Each number is 50 + 10 x the weight over its row's rms, rounded and kept within 0 to 99. Layers, rows and columns count from 0. The size before them is the row's rms in percent of the matrix's.

# layer 6 MLP up, 2048x512, rms 0.0858, rows 838-892, columns 384-511
100:56 42 50 52 47 43 60 53 46 60 76 52 56 51 56 41 36 62 61 33 37 47 44 55 64 46 55 40 49 59 56 60 53 38 45 39 44 58 48 40 57 58 45 47 39 69 50 33 44 34 45 59 44 53 56 45 44 63 63 55 42 54 45 47 47 49 47 37 56 54 49 51 39 38 46 47 49 55 51 51 37 50 50 44 46 45 60 62 52 59 54 51 35 40 67 53 55 55 47 73 56 45 34 58 47 39 22 61 42 51 46 31 52 36 56 54 48 65 37 54 43 40 29 34 36 37 41 69
100:49 52 66 48 66 62 38 42 54 55 57 51 53 49 51 52 60 56 54 36 58 47 56 56 30 61 48 54 47 38 41 50 32 45 60 49 55 55 39 47 61 61 35 39 40 55 44 62 47 56 46 46 60 53 60 68 49 45 68 40 37 36 57 56 44 53 46 37 33 59 27 40 67 57 36 60 46 49 49 52 51 67 55 63 33 51 50 41 42 49 52 52 52 58 55 66 44 49 43 33 53 43 44 70 60 51 60 51 46 59 50 55 42 50 43 65 46 48 28 51 63 46 54 57 61 48 53 54
097:47 32 52 58 63 62 59 55 41 55 49 51 66 51 54 57 33 51 45 42 58 52 59 33 46 58 45 68 61 59 67 40 64 68 52 47 50 44 63 47 40 62 63 53 63 56 34 53 47 36 44 64 62 68 51 54 53 48 31 56 50 42 35 62 52 54 75 47 27 51 50 36 74 68 60 46 33 49 52 63 53 50 28 46 76 53 56 44 58 56 45 59 43 30 50 48 50 44 51 54 50 38 65 56 54 41 52 45 55 54 48 67 54 55 55 55 50 51 58 60 50 47 55 36 59 51 50 45
102:60 41 44 31 60 53 50 30 62 71 50 72 62 54 61 58 38 48 46 49 52 55 48 47 57 68 46 43 66 54 40 47 44 46 49 48 69 42 39 53 49 53 55 61 37 42 62 48 62 28 42 33 25 52 54 56 61 33 49 38 47 55 69 45 45 39 58 44 63 68 47 67 57 41 61 32 47 46 70 50 50 44 38 57 41 46 59 45 43 49 62 19 61 43 52 49 60 49 77 44 55 52 39 29 51 51 56 46 57 42 45 53 51 58 44 52 55 63 58 59 47 65 68 42 33 44 42 54
099:56 42 54 40 56 62 50 45 60 32 45 51 51 49 21 58 55 28 70 50 60 70 59 29 60 63 54 43 53 44 45 50 54 60 46 42 43 52 54 46 54 43 56 43 50 43 67 45 42 51 57 44 63 56 56 34 44 55 45 44 57 48 46 64 57 66 52 67 47 56 70 49 38 51 35 65 40 19 30 53 44 36 44 57 41 41 48 49 39 20 40 42 48 39 55 54 66 70 62 52 66 38 58 47 50 41 37 62 55 35 54 42 45 47 32 41 53 67 51 61 45 47 49 48 34 60 46 52
103:74 48 57 39 67 46 44 60 54 44 53 52 56 68 65 62 50 40 54 51 52 37 61 67 49 52 56 51 52 44 63 39 35 57 70 30 61 53 55 81 42 44 40 62 58 37 36 56 58 68 38 59 52 49 69 60 49 38 40 60 61 48 60 44 54 42 45 45 35 37 52 58 38 46 41 32 55 46 64 35 49 47 67 63 55 57 54 48 39 56 40 28 50 38 34 46 34 44 33 44 52 44 34 44 49 43 60 48 47 56 51 50 42 50 37 56 59 46 42 57 48 55 29 54 50 53 55 42
102:57 50 60 61 60 44 53 59 39 46 44 45 42 49 53 48 51 63 66 47 22 51 43 64 47 46 68 53 46 56 42 37 39 50 48 26 61 51 47 48 49 43 45 40 61 58 42 63 66 48 56 40 26 44 33 59 42 56 47 42 64 47 47 31 40 61 51 62 58 41 52 61 57 59 52 38 53 46 48 60 37 49 54 68 50 32 31 48 58 64 42 23 40 64 43 48 62 45 39 66 33 27 45 46 51 41 31 52 61 43 64 48 54 72 53 66 41 60 49 68 50 38 54 48 44 62 59 53
105:32 51 56 53 41 60 40 59 57 57 37 37 40 46 43 56 61 52 37 52 27 54 57 58 52 48 66 54 61 66 55 55 37 58 62 49 55 64 40 39 54 41 50 55 33 48 59 41 29 21 55 62 41 58 48 59 23 59 60 51 45 53 47 31 41 41 44 65 54 48 52 34 61 49 63 56 52 61 57 69 53 50 43 50 56 51 55 49 59 54 37 53 56 46 60 60 61 47 61 56 41 44 51 54 54 49 41 52 48 41 58 44 50 60 42 57 39 41 47 74 48 37 63 39 47 53 46 43
095:57 57 54 40 57 49 34 44 41 24 68 41 48 43 71 51 46 44 50 48 49 42 52 54 36 23 46 52 56 43 60 59 66 50 31 41 55 27 39 48 61 63 43 63 40 71 51 41 34 51 35 42 53 41 64 48 58 43 50 75 51 52 59 50 50 53 60 52 46 76 45 44 49 58 62 55 58 38 52 74 36 57 64 70 43 38 52 37 55 47 65 44 70 42 50 53 57 47 54 50 44 63 49 52 42 62 51 48 45 54 57 52 46 44 45 48 47 52 51 54 67 75 59 69 47 59 43 43
102:40 43 53 35 50 80 41 59 75 63 62 45 59 76 58 60 54 56 58 42 39 48 68 33 49 45 57 41 39 55 39 49 41 48 56 55 47 55 63 40 65 48 56 46 53 62 62 49 55 57 43 60 51 43 28 59 52 62 47 55 47 42 60 47 53 47 52 39 51 42 47 55 60 53 45 32 69 36 46 41 60 42 54 63 52 24 42 67 46 37 40 51 51 50 43 34 47 51 74 44 47 37 52 54 45 55 51 56 36 54 47 52 54 35 61 44 50 31 47 48 61 40 41 59 61 43 48 60
100:42 51 43 56 57 40 50 33 48 63 52 54 38 71 43 51 44 55 41 47 58 60 45 50 50 63 49 57 68 38 52 47 51 41 34 46 58 62 48 59 55 48 56 48 45 39 56 45 44 50 48 43 83 53 54 48 53 55 53 59 53 53 45 57 44 53 55 71 47 38 40 51 35 57 49 52 50 54 66 39 65 42 34 49 53 59 53 37 48 35 53 72 61 48 45 55 47 54 58 55 47 55 38 52 47 63 47 34 42 47 56 57 50 44 58 51 47 44 45 63 32 39 49 47 52 69 65 65
094:53 48 61 40 41 32 44 49 39 47 35 64 50 37 48 43 55 48 58 53 40 47 56 54 56 47 61 35 54 58 44 32 46 54 51 24 56 41 41 41 31 50 60 33 46 63 50 59 41 49 56 50 54 40 35 39 54 63 45 50 35 40 49 45 41 55 62 56 38 54 44 32 54 64 48 54 70 53 44 43 42 52 36 61 57 74 46 60 61 50 45 32 40 55 44 44 39 51 57 46 54 56 53 42 51 36 43 49 57 60 43 57 31 52 54 43 59 39 46 33 35 53 54 40 59 52 54 41
101:67 50 62 50 46 37 56 41 46 49 57 65 57 46 38 53 49 48 27 58 51 48 59 54 45 35 42 38 73 35 50 68 55 47 57 50 44 43 35 58 61 54 41 50 61 51 48 57 65 22 57 42 35 55 45 51 52 41 38 41 57 51 42 45 44 45 53 54 40 32 59 42 45 58 65 57 35 37 61 42 65 70 53 61 47 75 53 47 55 52 47 45 58 50 50 32 50 55 49 40 66 45 46 47 58 58 43 44 31 65 68 57 43 47 38 49 70 40 57 52 50 42 53 40 61 42 40 47
100:37 47 39 49 26 41 53 50 52 42 34 68 68 42 29 36 33 55 40 48 55 38 54 62 60 50 43 58 45 58 65 47 39 49 51 42 62 56 54 52 72 42 42 22 40 70 50 54 56 26 56 49 50 37 41 50 40 48 62 46 33 47 52 56 45 34 54 44 49 53 57 49 61 54 25 44 40 51 56 47 40 34 66 27 42 47 41 58 37 42 53 28 32 61 48 55 42 51 41 62 51 61 72 49 44 49 62 45 43 41 47 40 53 24 42 49 49 44 41 63 43 45 62 45 48 50 64 41
107:50 56 43 58 63 42 53 39 44 43 57 42 41 49 48 50 38 69 52 50 45 63 30 47 68 49 44 33 59 39 55 48 40 63 57 44 40 38 37 71 44 51 46 49 63 49 48 65 73 40 21 55 52 33 67 44 69 44 56 63 32 36 57 52 50 46 59 45 34 57 51 47 55 51 51 60 40 54 62 38 34 57 56 51 53 62 52 44 46 66 60 24 33 65 60 41 40 39 64 32 56 39 64 38 59 56 56 52 55 59 53 58 35 45 37 46 50 59 51 62 60 51 44 53 38 45 38 53
101:36 73 57 48 40 60 43 46 44 27 44 63 51 42 45 36 46 53 39 58 58 37 59 61 48 39 57 45 56 38 60 53 60 60 39 50 65 49 42 61 41 50 51 43 58 38 60 50 51 56 59 43 62 48 71 43 25 63 57 50 72 56 50 65 54 45 46 54 52 67 57 37 67 51 39 69 29 53 72 37 57 56 43 55 52 63 60 54 65 51 37 45 45 47 35 62 66 41 35 40 49 48 51 39 36 45 29 51 59 45 58 53 39 38 46 56 45 41 31 27 44 36 62 52 55 59 58 41
105:48 47 33 39 41 57 46 48 45 62 59 57 59 48 39 63 41 40 34 66 49 49 53 56 69 55 36 30 38 53 54 48 35 45 49 48 53 69 47 35 65 52 36 44 44 55 52 40 52 62 45 70 46 56 58 46 56 51 57 63 64 48 39 45 39 39 59 58 29 34 59 58 41 44 53 35 57 42 56 65 68 52 46 49 50 54 54 36 41 56 64 46 52 45 45 48 47 34 55 57 52 31 60 65 53 46 40 53 71 64 78 49 66 55 63 40 65 33 57 54 53 46 41 57 54 54 35 51
101:52 37 42 50 57 52 45 40 56 41 51 62 46 61 49 46 50 59 51 54 64 52 63 59 57 36 69 60 41 55 48 47 60 46 40 46 50 42 45 52 36 48 44 35 38 29 41 46 66 52 36 33 61 49 67 45 31 45 58 47 40 51 70 50 53 29 49 39 50 51 64 45 45 46 42 54 44 52 56 54 54 54 45 37 58 37 44 45 46 48 43 50 44 65 25 60 42 64 49 56 52 36 65 64 64 41 59 54 47 36 59 53 51 51 57 60 61 35 49 45 63 39 60 55 52 65 58 62
084:63 50 56 57 44 39 59 55 58 38 58 39 43 61 66 46 58 69 52 46 65 45 60 41 42 63 58 44 52 60 49 52 48 62 33 49 47 53 43 56 53 49 64 43 29 70 46 55 44 59 29 48 37 47 38 48 49 47 17 39 47 54 50 47 50 39 43 46 58 76 59 55 47 53 49 65 51 59 33 45 57 54 39 40 46 61 40 41 57 50 59 53 51 52 40 51 37 47 52 40 41 57 56 45 42 58 42 44 39 58 54 41 50 35 68 46 25 51 41 54 59 39 53 45 60 45 49 41
101:35 48 56 41 54 67 25 70 59 41 67 66 55 53 49 55 58 24 36 51 46 31 64 49 44 43 55 47 53 32 56 38 62 39 41 47 65 65 46 28 33 49 47 52 33 69 56 43 55 59 61 58 66 46 49 44 40 33 41 51 40 51 46 66 68 46 37 41 60 43 47 47 54 44 41 62 54 63 50 29 35 57 46 61 49 31 47 57 49 54 42 45 67 52 64 51 48 50 57 58 54 62 51 64 63 23 50 63 73 52 68 55 62 40 44 51 65 41 51 27 53 60 37 61 52 61 41 61
097:58 56 51 40 47 50 42 46 51 54 51 36 63 36 35 42 34 49 41 55 51 36 51 49 43 54 58 51 47 56 43 52 50 64 48 53 57 39 53 65 41 62 43 43 54 48 42 54 59 47 44 35 34 59 43 56 60 49 47 33 55 59 54 61 45 43 46 39 51 51 56 54 57 44 56 53 59 40 60 45 55 38 63 70 15 60 44 45 44 36 65 75 46 45 35 60 31 66 68 38 43 68 36 39 58 46 66 47 40 65 33 47 68 46 48 52 48 65 59 45 43 33 50 37 51 55 67 77
097:47 54 43 53 51 51 51 45 49 44 40 71 58 45 53 41 48 48 41 69 31 50 51 55 44 58 52 40 50 49 65 64 36 52 33 65 49 60 54 45 37 37 45 53 47 38 68 68 48 32 41 29 41 46 55 54 49 74 50 44 47 47 61 52 41 54 48 58 43 58 53 55 56 62 46 40 44 50 74 49 62 38 41 24 40 49 46 34 63 52 37 50 57 47 70 64 57 47 45 56 41 57 53 45 48 41 48 54 36 55 56 58 30 26 50 57 43 53 43 49 31 53 28 56 57 51 30 59
100:39 59 32 48 34 51 59 45 44 27 38 42 52 64 50 49 44 60 61 45 61 42 58 45 46 48 54 42 60 62 45 47 46 50 64 46 37 47 60 56 52 47 42 49 63 38 49 48 50 39 37 63 59 70 61 36 73 57 44 45 60 50 57 33 51 38 52 40 59 55 38 43 47 54 37 48 57 51 59 47 43 42 50 43 49 53 52 32 76 49 38 41 48 33 77 74 61 47 61 64 40 45 57 38 52 64 44 58 54 54 51 45 52 62 31 48 43 68 55 38 36 33 45 49 55 53 35 54
100:44 58 44 54 47 62 36 59 25 34 51 48 29 44 59 60 49 43 63 55 49 58 48 51 56 56 42 61 48 63 66 56 49 49 55 45 67 58 63 38 77 46 52 50 50 44 58 38 75 43 58 44 47 38 59 53 52 61 62 43 48 56 49 45 63 42 47 55 38 55 61 44 69 52 55 50 43 56 59 62 41 45 49 47 56 61 68 36 51 59 47 52 51 46 58 42 35 59 52 48 57 58 51 38 43 63 58 47 46 63 60 55 37 54 58 47 29 49 34 56 52 49 39 51 50 60 50 33
100:26 30 51 45 49 56 30 53 66 59 38 71 55 36 54 49 74 47 53 44 34 55 57 45 46 45 44 49 50 63 50 53 59 52 55 52 45 49 43 41 66 57 55 39 43 45 61 40 59 41 41 33 48 40 47 47 49 38 36 38 75 31 39 38 22 67 35 53 37 46 55 43 52 50 36 53 58 61 51 30 51 40 40 56 40 42 62 40 43 40 51 39 56 59 44 48 67 43 50 45 49 35 45 48 52 55 49 60 28 35 50 53 56 42 37 65 49 45 64 38 50 40 68 45 50 53 62 44
093:60 34 50 38 59 51 34 32 43 53 50 62 46 49 50 36 69 71 54 37 68 57 55 73 29 41 57 52 67 35 53 50 41 63 46 75 56 35 45 49 55 40 38 46 47 51 45 47 51 50 62 38 50 40 39 43 52 46 39 49 50 39 43 46 47 62 49 49 44 50 62 55 49 43 41 58 55 50 66 57 45 37 58 62 55 35 31 44 45 56 39 59 38 41 58 42 44 67 50 57 45 45 48 67 46 38 47 54 51 47 49 66 55 49 50 41 37 54 38 54 54 56 53 37 51 43 45 35
099:54 48 54 38 43 43 54 41 47 59 48 34 32 48 68 38 43 46 24 45 41 57 58 54 42 31 49 69 47 50 59 69 37 44 69 51 52 38 42 50 46 26 80 32 37 64 51 59 48 48 42 51 44 43 51 54 36 56 39 63 57 33 36 50 57 39 54 67 54 46 64 41 18 45 67 44 52 42 65 61 56 48 62 57 53 52 75 58 47 60 48 63 49 37 43 38 71 56 42 34 31 47 49 49 57 33 43 46 51 54 56 34 63 40 39 53 45 63 58 24 61 40 45 62 51 33 61 49
098:36 54 55 71 45 78 38 53 58 60 57 50 68 52 46 49 63 53 60 56 37 41 63 42 56 54 52 70 59 56 50 46 62 54 50 63 33 32 44 47 23 46 42 56 69 52 35 70 33 69 47 53 35 43 41 57 67 63 43 53 58 50 60 53 56 54 57 58 58 48 55 45 37 41 43 49 44 41 54 26 37 57 41 55 54 51 30 52 42 41 49 39 54 72 43 66 67 33 38 48 39 42 56 53 60 43 45 56 34 48 67 49 28 52 51 48 49 35 48 45 57 53 60 65 44 63 48 39
101:54 62 45 56 54 41 52 57 67 51 38 58 54 57 47 64 52 70 44 43 54 73 44 56 37 66 45 58 59 53 50 48 31 47 59 54 41 36 70 51 47 52 51 50 30 53 53 72 57 41 70 42 56 43 49 49 61 67 47 37 47 54 35 34 41 51 48 53 58 31 41 40 63 60 58 52 61 40 53 24 66 64 57 60 56 48 58 69 55 42 49 59 40 34 46 54 49 36 58 57 35 54 33 51 38 70 64 41 53 32 62 57 52 53 52 53 65 54 44 55 38 59 58 54 49 40 54 29
097:49 51 43 57 65 48 63 53 46 51 59 58 53 72 49 46 43 67 56 52 58 57 44 72 47 59 39 57 37 51 60 56 62 50 66 39 60 60 49 59 47 66 41 46 50 53 53 50 35 55 72 69 52 50 48 38 70 51 47 49 34 36 40 30 31 55 49 45 69 32 55 33 74 55 52 49 53 63 54 51 46 51 52 53 62 56 30 42 52 54 59 41 40 41 37 51 59 45 51 47 49 35 40 43 49 70 60 42 55 37 40 45 56 56 36 59 61 53 45 72 56 61 44 59 51 47 55 70
105:61 31 53 65 43 56 61 44 45 59 55 63 51 57 44 75 58 48 37 51 49 49 69 35 56 60 51 51 41 41 53 48 32 50 41 47 47 51 26 56 59 50 42 42 35 46 47 53 38 62 53 37 52 45 58 42 62 55 59 45 33 64 47 46 33 48 55 49 51 50 57 40 32 42 58 57 45 40 57 48 53 37 60 45 66 41 47 52 69 42 52 35 40 43 45 48 42 45 55 60 64 48 40 36 38 62 60 37 70 49 52 60 50 39 45 48 49 51 58 44 55 39 64 61 60 40 40 58
095:52 57 62 49 46 59 40 57 45 58 58 55 64 32 63 61 59 38 57 31 44 53 55 71 54 52 46 55 51 55 58 44 50 36 58 54 54 30 37 35 35 56 52 55 41 58 55 46 52 55 40 58 39 25 59 79 28 54 58 42 48 50 43 47 48 52 51 47 60 43 37 68 59 69 55 58 26 43 57 40 24 32 34 41 39 48 44 40 68 42 41 36 34 55 54 47 71 59 40 49 39 40 41 56 41 61 43 73 41 38 55 56 51 53 71 45 66 64 45 28 47 43 39 51 46 64 42 51
100:68 60 43 52 50 26 37 52 50 43 53 38 49 45 53 57 39 37 46 47 49 38 61 56 51 41 58 57 69 35 40 39 53 53 50 57 43 51 49 47 52 50 38 47 73 34 36 55 64 39 52 41 46 72 60 37 54 35 43 48 64 52 48 65 47 32 52 36 40 54 35 27 39 55 54 53 50 49 52 57 28 34 52 40 46 30 46 71 48 45 46 53 38 52 55 35 65 31 48 36 26 49 35 59 40 50 57 52 59 35 50 34 40 61 63 45 52 40 47 44 61 50 54 53 54 46 44 60
091:60 48 56 63 71 45 56 52 64 40 36 50 49 40 34 42 53 64 57 51 51 52 58 56 59 47 48 64 61 38 60 35 47 43 54 45 56 36 28 62 69 43 71 48 40 60 43 56 56 35 41 35 55 48 44 49 68 81 54 51 50 48 37 48 52 48 54 36 62 65 57 45 44 50 56 37 40 73 51 58 37 61 56 44 48 65 75 53 43 43 47 41 36 38 40 50 58 33 39 46 39 50 69 54 66 44 39 39 41 45 46 53 53 50 41 45 48 67 54 44 57 53 62 50 61 54 45 58
099:59 47 67 40 58 47 52 62 52 46 44 44 43 50 51 59 34 47 52 43 69 47 61 45 47 58 44 43 62 60 43 70 57 47 46 44 60 46 56 57 49 55 64 35 40 56 55 48 25 53 43 40 33 53 30 36 41 35 58 55 58 59 59 41 49 36 65 36 39 47 62 37 47 38 51 31 42 64 58 51 45 63 69 58 41 68 32 46 49 53 42 43 44 50 52 51 62 59 57 49 43 40 58 54 45 41 29 68 55 53 65 30 76 70 57 40 37 63 45 55 54 45 47 48 47 38 32 56
101:46 57 46 40 52 46 48 64 52 45 58 67 50 46 57 61 60 60 54 39 43 68 48 62 52 55 38 47 55 57 42 52 41 54 65 45 28 44 60 53 37 38 39 59 48 43 38 42 33 54 45 72 37 38 41 61 46 49 52 42 56 63 65 48 68 56 46 63 52 62 50 53 54 53 62 42 51 45 65 32 60 63 36 52 52 54 49 39 61 49 60 44 42 59 37 34 40 52 37 44 48 46 61 47 41 48 58 46 47 48 39 53 53 44 48 56 49 63 62 51 46 56 49 37 43 43 65 52
097:60 55 42 53 59 31 40 54 43 59 54 57 44 37 63 42 51 35 40 29 52 43 58 42 51 56 55 59 55 66 63 66 40 57 70 55 54 74 50 53 48 45 52 47 70 49 53 25 60 55 41 60 28 44 47 42 60 43 46 58 57 52 51 49 48 63 29 33 60 59 42 63 47 35 54 33 45 27 54 50 39 45 48 58 47 35 66 62 58 41 30 30 54 58 55 66 50 73 39 51 49 36 46 55 57 47 48 36 40 48 54 50 60 41 50 57 62 51 37 52 54 61 54 61 56 74 65 80
095:63 57 46 49 47 31 59 50 50 49 59 48 42 40 65 50 24 27 41 45 45 74 53 44 43 62 41 63 62 45 32 45 55 40 57 41 54 39 59 41 62 53 42 62 39 49 43 45 49 54 42 55 65 53 43 49 47 45 22 51 48 55 53 43 45 38 33 38 55 60 47 53 29 37 48 55 40 51 49 48 58 53 63 59 42 42 46 49 52 35 52 50 56 54 52 60 46 42 62 49 47 49 70 44 35 57 55 55 60 29 48 53 58 51 64 29 47 49 50 54 53 34 32 65 59 40 50 56
101:70 52 59 43 41 51 64 72 40 51 55 38 76 38 51 51 50 46 42 56 39 70 51 51 36 57 49 62 38 30 52 58 44 66 52 44 60 58 68 56 50 57 72 48 55 42 44 51 45 56 56 48 56 60 55 45 61 59 59 54 47 58 44 63 53 47 48 58 46 64 49 53 50 47 39 35 40 65 44 50 59 33 56 56 61 40 50 61 52 54 42 52 40 31 66 46 46 55 58 50 57 53 56 63 47 51 46 40 40 55 72 56 51 60 56 62 57 41 53 55 43 41 45 53 47 64 47 54
101:63 45 59 34 51 55 53 41 66 50 80 45 31 50 50 49 55 47 69 62 31 51 56 44 62 52 36 51 48 50 55 39 68 38 52 53 67 57 58 65 50 56 57 64 58 50 85 40 55 51 53 65 56 25 26 42 43 66 59 33 51 41 62 54 53 50 50 46 34 49 64 47 31 43 49 48 64 33 57 54 39 50 53 49 61 71 44 53 52 33 50 45 50 48 35 56 55 55 46 27 38 53 57 54 59 55 49 51 40 46 46 40 48 79 74 63 51 53 31 58 36 72 43 44 53 53 55 51
101:39 55 30 54 47 37 57 60 47 51 36 41 59 29 56 51 42 55 49 31 39 62 29 43 41 37 51 49 49 35 33 53 41 50 68 55 48 54 47 49 51 49 42 47 63 44 37 63 39 44 37 73 41 44 49 40 45 42 37 44 51 45 41 69 46 40 53 64 43 66 55 56 42 50 47 68 23 51 50 50 48 53 50 49 48 45 53 55 40 64 53 47 50 38 49 44 47 39 46 72 35 56 66 50 53 50 51 54 42 47 35 54 42 46 35 38 74 67 70 46 51 46 44 29 55 59 49 49
102:48 51 39 33 45 55 48 57 30 43 39 54 52 57 63 50 48 57 55 56 34 54 49 47 38 43 50 47 55 47 31 47 41 51 63 64 53 57 47 63 30 61 51 39 42 72 61 66 65 46 61 43 51 42 48 53 48 60 66 46 57 37 50 52 54 57 48 61 40 25 56 53 55 60 53 39 44 32 59 42 36 47 48 61 50 47 55 70 49 50 51 60 41 55 63 51 40 51 46 39 56 55 48 81 54 71 39 71 37 42 64 65 47 56 58 63 51 69 40 44 52 42 77 43 68 63 36 59
102:54 73 39 48 55 42 52 64 52 60 50 69 47 32 53 57 40 49 68 58 57 71 40 58 43 31 43 37 40 65 48 50 50 51 53 58 33 46 52 47 42 59 55 52 52 47 53 50 31 41 44 60 51 56 50 49 55 35 55 50 39 40 50 44 51 48 65 55 56 55 36 45 38 55 52 47 45 33 45 46 50 47 65 40 51 50 38 30 58 65 38 53 50 76 39 56 59 53 55 64 60 52 69 49 55 52 67 42 42 37 37 43 56 67 46 58 55 37 64 65 44 56 31 71 51 47 55 43
101:49 58 36 49 53 58 52 47 56 53 42 59 59 48 34 53 72 48 42 33 31 46 57 56 54 67 48 53 48 53 62 40 64 56 50 56 57 40 63 61 44 64 56 48 47 43 52 33 38 57 39 60 43 50 61 68 60 42 46 40 39 50 48 59 53 44 61 57 66 30 60 47 51 36 45 43 51 43 31 78 55 36 50 46 64 53 65 53 34 37 48 39 51 62 72 64 59 46 59 47 47 53 45 54 52 57 57 43 29 56 50 61 60 57 46 42 64 53 50 58 61 59 32 67 45 43 74 32
084:40 69 55 48 46 52 51 36 59 57 18 67 55 31 50 64 36 38 44 58 59 66 57 56 65 57 69 24 42 66 59 42 61 50 55 39 52 46 45 67 48 53 36 41 61 72 42 37 37 41 44 57 50 45 44 37 39 38 57 57 47 31 65 31 58 56 36 39 51 50 48 59 53 51 56 59 52 53 53 48 55 52 38 43 52 44 58 67 39 42 60 42 40 57 50 50 63 46 32 45 46 42 45 70 47 62 50 45 33 56 41 46 51 53 45 65 35 59 46 44 55 50 51 49 59 46 43 55
105:60 63 39 46 47 54 45 54 23 36 45 58 54 75 39 44 62 69 56 49 35 37 24 33 34 45 52 52 34 61 34 56 53 38 42 43 35 59 55 46 40 53 46 58 70 51 50 45 44 51 53 40 39 51 54 57 66 57 36 65 53 47 54 63 41 42 54 50 56 37 52 54 51 39 55 58 56 53 40 66 51 57 57 62 55 48 34 59 52 44 55 43 56 43 48 60 31 45 65 67 53 62 58 42 25 44 51 53 62 62 66 63 54 39 57 58 49 47 51 30 51 49 56 48 46 47 44 41
100:46 34 28 61 46 45 68 72 55 34 35 37 57 59 40 41 53 45 67 51 47 43 56 47 42 45 55 44 56 53 58 42 56 50 36 50 47 58 35 61 56 54 45 34 61 52 55 37 66 29 68 65 38 38 37 72 55 47 71 50 63 38 45 41 49 74 45 44 61 44 45 52 42 54 77 42 52 50 48 44 50 61 55 48 47 52 48 30 62 49 47 60 41 40 51 50 55 51 45 34 44 46 44 41 42 46 37 35 64 55 62 60 38 52 54 37 48 55 51 62 56 51 40 37 52 41 47 72
100:39 34 58 68 55 34 48 42 39 42 66 47 70 40 55 36 36 57 63 46 66 49 57 59 40 59 51 64 37 45 49 43 48 50 46 50 36 52 45 53 64 57 43 41 52 40 57 49 59 62 32 77 56 58 51 36 50 38 53 44 59 54 54 46 64 36 45 52 58 75 49 40 40 51 53 45 59 48 52 47 50 43 43 49 63 49 51 46 55 47 41 38 67 50 46 34 55 41 43 53 45 39 60 69 67 35 45 55 42 39 32 51 58 34 48 45 33 44 61 40 54 58 62 44 62 38 44 54
101:49 43 47 44 56 60 59 34 42 57 45 68 43 39 52 52 46 60 47 47 48 63 51 66 50 56 37 73 54 59 35 62 40 74 79 54 60 42 56 40 60 57 36 43 49 48 66 46 53 37 50 71 64 49 31 24 60 54 54 52 35 46 29 54 48 55 58 61 53 52 54 50 51 64 60 35 70 44 40 55 63 48 34 43 65 32 39 39 47 37 49 55 54 48 60 46 59 48 37 56 36 41 48 56 58 67 41 46 56 64 49 48 51 49 67 52 52 46 50 47 58 48 20 48 48 69 36 61
097:61 51 57 49 48 42 46 49 53 39 65 57 43 55 43 50 51 53 49 50 53 47 55 60 47 46 59 52 47 39 54 49 51 46 55 57 43 62 39 72 62 54 55 39 28 61 80 43 53 54 51 56 45 63 47 47 58 64 62 50 43 43 51 36 57 67 63 27 39 44 45 37 46 66 40 56 57 56 39 40 50 66 33 57 48 58 52 14 48 68 52 41 59 46 55 52 61 36 53 51 39 41 48 50 46 49 48 63 47 51 45 36 40 69 59 59 44 50 53 49 44 42 50 53 59 41 61 58
103:49 41 49 49 80 59 55 50 40 40 56 69 36 43 35 55 58 53 49 45 39 51 33 51 51 61 60 57 62 40 51 48 68 49 48 64 40 54 45 49 61 59 47 46 67 62 63 50 56 41 60 41 61 64 65 54 58 33 50 36 49 61 48 46 52 57 50 50 65 40 63 38 61 54 42 52 36 41 46 52 57 38 46 55 52 50 52 50 65 57 66 59 40 15 60 59 53 65 48 55 63 70 46 63 52 49 55 56 44 52 48 50 58 48 59 56 43 38 65 39 41 63 48 44 35 53 52 54
099:60 55 62 56 54 46 45 42 63 53 44 47 60 53 49 70 54 69 52 52 45 45 56 52 53 45 55 48 55 43 27 56 52 47 50 49 46 48 39 49 61 38 58 42 39 46 50 64 50 39 50 41 45 60 36 61 52 36 47 42 58 45 61 40 43 61 64 34 68 31 39 59 33 56 56 69 53 46 33 54 62 47 37 51 59 54 69 48 48 55 63 52 61 41 40 51 50 66 63 51 56 27 49 63 55 51 55 49 50 48 52 49 54 56 55 45 53 46 27 55 52 55 51 40 52 37 58 58
100:51 49 54 59 42 40 54 53 52 60 36 52 31 42 39 53 51 68 63 39 69 53 75 48 18 27 41 65 31 55 48 47 46 57 72 45 60 41 61 40 39 57 43 48 74 68 61 44 44 52 38 48 46 60 54 47 44 45 69 53 43 46 46 51 59 52 33 47 55 63 58 50 52 49 29 56 57 38 60 64 40 51 71 46 47 65 46 42 58 35 57 62 53 69 71 51 51 36 59 56 49 48 53 47 32 39 42 57 42 53 69 66 49 76 75 54 52 33 57 44 47 61 37 49 67 58 38 50
104:61 52 58 47 31 59 25 39 60 52 31 48 48 51 68 53 48 51 61 41 53 43 43 32 35 42 43 46 45 48 71 57 43 27 50 50 50 40 58 81 40 39 52 58 33 43 56 61 55 47 55 31 52 65 48 43 53 35 43 46 43 30 66 62 57 43 58 53 57 36 27 47 46 59 48 56 50 52 39 35 50 39 49 61 55 48 54 58 51 49 46 38 35 67 49 53 55 68 61 30 63 62 50 45 42 56 56 54 57 38 60 44 51 47 48 54 53 51 52 62 44 27 50 43 45 64 54 44
098:66 52 19 46 74 44 32 35 60 49 67 43 47 48 39 61 62 46 53 72 38 45 37 65 53 49 46 63 60 57 49 48 38 40 48 46 63 45 42 59 49 39 35 40 57 49 37 45 42 45 47 53 60 54 55 51 45 47 47 43 49 43 49 60 45 42 54 41 51 45 49 56 38 59 56 71 59 37 59 41 48 48 51 57 57 54 48 45 61 56 41 48 47 44 48 65 61 54 41 58 58 64 54 65 73 60 32 51 60 77 73 45 50 54 59 62 50 38 43 47 45 68 48 49 47 52 53 70